{"d_model": 320, "activation": "geglu", "rope_base": 10000.0, "parallel_block": false, "init_std_qkv": 0.0384, "init_std_up": 0.0384, "optimizer": "soap_variant", "lr_mult_qkv": 0.4, "lr_head": 0.0107, "warmup_steps": 200, "schedule": "wsd", "decay_shape": "linear", "batch_tokens": 131072, "doc_mask": true, "dataset": "wikipedia_en"}
Each number is 500 + 40 x the weight over its row's rms, rounded and kept within 0 to 999. Layers, rows and columns count from 0. Numbers have three digits each. The size before them is the row's rms in percent of the matrix's.

# up: layer 3 MLP up, 832x320, rms 0.149, rows 801-831, columns 120-159
# down: layer 3 MLP down (transposed), 832x320, rms 0.137, rows 801-831, columns 120-159
# gate: layer 3 MLP gate, 832x320, rms 0.143, rows 802-831, columns 120-159
up801 104:475500525411448466522571507437487532535438520437475449505478518459425588513508530546517461511492436560479516479442503519
down801 103:490472479549502480499479537478532493516583487517613504486518451536510555563477456504469478500489496454492473509516554416
gate802 103:439493519496538462529473521532420492479482502496477476537419487544470570445445474556539485496478589493504493476501496534
up802 094:460544468454533540499539486472561539513463513474473472511551490474493557448443436418517498497453466534568508512494485536
down802 099:521559499533482484555528566473533513517549460459462503523494511555457457489555511469457487466524523555538499453489508539
gate803 103:500496519525577488527452528580495399516503480499524486549459509446508542502569535483493492512407546505513500527548523493
up803 102:571465442653519550435523545479488449489487473487541525510507506458482506486525500518507517585528514496424447499525517523
down803 105:482511489466426632432520502486572477493507515477475448535515480495529499576505488541471550516468474482531519564456435498
gate804 095:518524527471445439497569485525537503463461577517474465543538524417508488490497525526494461461427452492506489554504528576
up804 093:496422562555487563581510502449427541494464588576488505504482476489441506440414433467517537465513499482442463410487498514
down804 092:451494497474454546506464424513483439464450516503469497504482528479477499536545534547487417541528484510436547455457501517
gate805 100:539498496500408492588455435483514470526496472558520518483461500511541471538474561512480549475544509529481383460514506510
up805 094:578492478439418519515543506455560499506472476559533475468546490449499501568489538539475479511506512505532486471392469541
down805 100:475511526519564470505500547418503515502538530517559450481477487527507466529523549483488484470515533583484511495518503470
gate806 101:442487476498580519412522491479498487515488500408481525489530448505570550491515543510478533522486505504472439533474501510
up806 096:546534549534475550466454512499561572487467477516448443510498460481523472478365455544453531487459469476542488445478517553
down806 100:451480530515567485376477482458486527516456456452581468479484473537492534442530479471523463531523508537470543478482515443
gate807 102:497545490562460517491489478456463516536524449416466549494537454451459553459516553466578502446520490492500468464512587418
up807 105:525481539476522535485525471499443491474461544494460518480463476516496515463518463530489581556522509533538453476486495429
down807 106:437560504422529426486471487545533419571544465519453501578503504504463573476437503490517496502376524470480571455514461527
gate808 097:568510508511488511485515547487467507483456558588549436475526479531465568527496493487466556484533451437502524548547518482
up808 104:525438551518515444479458504493504473439562495582492521520468487495503404465500449510471509521500500513447576523525475520
down808 102:410447499502516516528501486455477579499485459500457497500540485527453528503513504383482575518529470475506466504414484479
gate809 100:519495515521508497488504544430488460497478443546463498492481416571438499512484509522492523520473500510441460443571532523
up809 101:486523500526424519495560473491530501476526485552535526494507525546510521484524462530535545506447498568495538506511442485
down809 100:405532571511509499483558470417484464572456492475538420526528502518538484469552563537597551471554469480455475554498494487
gate810 100:546489493558545510450474480499435579474501518527487547525495538514566498512466500498460517465502563445489477473510478485
up810 108:510524491506482487485484520466584471498479502504524436429603436518524516518504550437563445514497524574515479495514537503
down810 106:480468499557528577460522440491490485497494498556530505476521506521576483473534529472574483555530543556512497422420447476
gate811 097:475557490515490591517551424444422457504550587485489509593499496491457531478423532506562558503521491531442466521508517487
up811 091:534430505445563435517435485487521526598446522481557544523547531486500506428491471522426494504533483490474458532454564464
down811 093:489457515519520488498514543551495518386452452463488471465562461475431560485498525453468533550445453516472517484538433471
gate812 102:507578448467534420491479543538473458533557540479507428419492480486476620450486433568553535512542477501525519558473520446
up812 101:547484417565481473515498470502442450518512479507471510510443502518448602480501496551525530416463508541416541525505541519
down812 099:553502490513452470522531571509542538520522543510521513406504510456500477493507519483523521556466519441454521442560519489
gate813 098:453499485417487562491422494483477519442507522493508535492485476461536545551509470559571476459497541449413503523518466541
up813 087:525484467489519581524543520532568463484487429459549542470488486473438440476432506520446467539571471554477425538567519553
down813 097:460561592525474577515528447514467553557461476508503537465548422502538502547531533434539538461465444470400623537495507469
gate814 104:538492554505555463495575544521444539497477487494475517467465575545513476559492532569431545477457516420414543482435567531
up814 107:501526537526443514497496487581501479522437515514495500457541468468506435545532487546454478494518518531509478486609471541
down814 101:516459507464500527513485541508498526543506558440461507434534519470451538524487596543497538534492591469528440545521473479
gate815 099:477509481352523485519486522473494461457507543481467500508494489489475414498494434472525535435433510509494468446519509468
up815 107:486569518515501546493467524543471492511473483407473480513508536493461513523578529495519458420537490503486448553547510502
down815 106:475501526467518511478461470491471476460489464485471468521487458568468486437466490523515465514487502416538466457524474473
gate816 101:517477525470590565534542488510446528456462621513473525491599463526584415505497524485494505430552472494524494471535534544
up816 098:517495478529470526561475479496549478535444471452537441538464517524482463541432407527539513538504525506501428465514573509
down816 099:485463471524516500520531513492568502525542544546537532523515467567517522519510499584472497550489444507580514458516481527
gate817 099:472474495463514448469499542522467470426485532478488441491408521464541519480516579448533512553517570478504530380500556485
up817 099:484490533524498470530473440472463472515457513506525508431514498476469502504495511578502549506466564600562484499469446459
down817 097:477463539478532499412514588466555459469530525494498454448496450523417534499457517490555399503506493496482475451508508520
gate818 102:499527513469476508476601549489490504472516438534475560505572467450500533510513409493502502556517506497443578447538483408
up818 102:478455494507481497547467544539520503561515541461496449519458475478496481509513528458515528450472540496572531435495520581
down818 107:427505489504482492527498474504468493523465491509493584542549534456532525480507520549535519470523473619479512496511488546
gate819 099:503540508489544503500452432452378491514508551498523502411521457585515527500492559478576455469503474462504467522559423420
up819 099:487533554510521520487508533499545467459488481494468517497482462540472496493444490500401540530511452441485468493483542454
down819 103:507458491462538458456545445491467515561560495486521477561548486591478513550501469471560489507512529495555441508473475525
gate820 103:451547534510601459449552523530535538547510426479476534465457605501522475467498514514559509447573479536526559479417559475
up820 104:525550573409476451461498506532478529533502476487486539466476463500488423454479412495493515544524518489484536497486536470
down820 104:470512527523542507502457556473511493495514532518507494473475477489490572479473475542469508549517539531541470513446477552
gate821 104:510476536439468503412489469515547434512509547518510550495501516517482466507531505477445522515499524524499531520533518473
up821 107:482440523494534548565458469521433518566529504463516475538505546530477490507517491488564477542504464491459515525505446521
down821 099:520535503502453496569510524532515480476436478524524530464524549402503540560442470491450447480488505488462534531464494504
gate822 102:480420498519507507584534511445491532508479515528528539488495469437479520522448401498475450504516487520481490478533559449
up822 096:576519572556484459485468521577474446519527447478593419438472498464507502484536489507481499506491549542441476421515476488
down822 101:488442448462570545481512454474505505488502514501511518521462573467512539498526506547485559555515453508451437536409490524
gate823 101:475437549524526511482554531535514524596475423550493520455489483483529497524541498508511419573550409454519507487443472508
up823 096:489542484504450453518507430475473540481516545454523499592456486441513536462563506553501490436460530558509500500532547487
down823 099:497541485496556487470445584506447484533442498523584564451565494481509482527460507486545526493510524511475547512483413496
gate824 102:578491521449473492453502499518564568563462552524515465579524522510515514472505437521498525507504472500414440537565502496
up824 095:485532539467465479420512474569459618499463525517585473561490521515503489461540486536468572571589464519522520592462568565
down824 100:491473515480495499545527558474558470515528521478493464464580484483446532486511508504462459417446529525561530402529473475
gate825 098:460467539520507519444427497470502532526504431488506538354493447585389479542487504502480489432420536545500424461506543419
up825 095:541499532437491539506532510499463527540534503492490506439486482554476486521445481457473536515465431498461508518554453489
down825 097:550482544429487462476481517496499534553483455526454578519548425476440536495538511483469470506466461527437460522515499501
gate826 098:583474501518522502483535458485515478525511457520475460435489450506549493503553541517485572492469546467556480535430569454
up826 100:465509514495458512465532533471548532533474546463580562524518488545468440477500459408538465402430496485491510478520489493
down826 100:551498500504449516465596522485572509467515442515441447468466553506555423463509472487460547515501543547606511480486533506
gate827 100:531459546527567515490499491519460486527426424494479450510556496499513540509475486499529496517559522488488580483476468450
up827 108:518523546519427556569555542527514474508525558503515488497478450535481444499514485481517489464516482502534517491483528550
down827 103:464511516479517527516530496506450497500444513517499422575547489507560466477501537566534484453483379559496569545547488515
gate828 099:437546509573587494566557508405538506456419475481495495516547536463508556484470483526549501475575452480506521492499518522
up828 101:542521480539465546520468508499466482559563507482527502512578494534467499507531477533502514437417534461497470435549508444
down828 100:478440505502536457513563505473476499525482546520480484523482493449475438479517514505518479549543442437470401482547540476
gate829 100:494493492544536545442503553492553502465531536508542464442472482452440544494565551382542457518539550527474507494526482450
up829 097:534520517491476506519501458487500509545409552424479542533548444515493468500460524538473439591477439460530459439539508457
down829 096:494514542452475466496465587580425460483507422495482475528504473485473498431565510453448507503513510464485562500583524487
gate830 099:518528499563546480516540501499508463518433482470482397574481526554536461552520455551534529555452430557505447463558578527
up830 095:449472539538447482496453458536518532441480577494475518542501491501487587462485532503415481466535463479536540521455459477
down830 098:507475402500457457511457456451463456526596491533464553395547539516490462467544428522521470536461510536476499439530445452
gate831 108:480504478491576482504457425452449548528522543510519525515501526442585513500554486554458539485465542497591504471474512477
up831 100:595443481536498486471446603552584509442480475532526482449550515590457523528413417511544479412533449478527525479513520423
down831 099:424550520502476501450520495506504538498513462536488499462473494469479528523533456484449461499587451511432472520526482472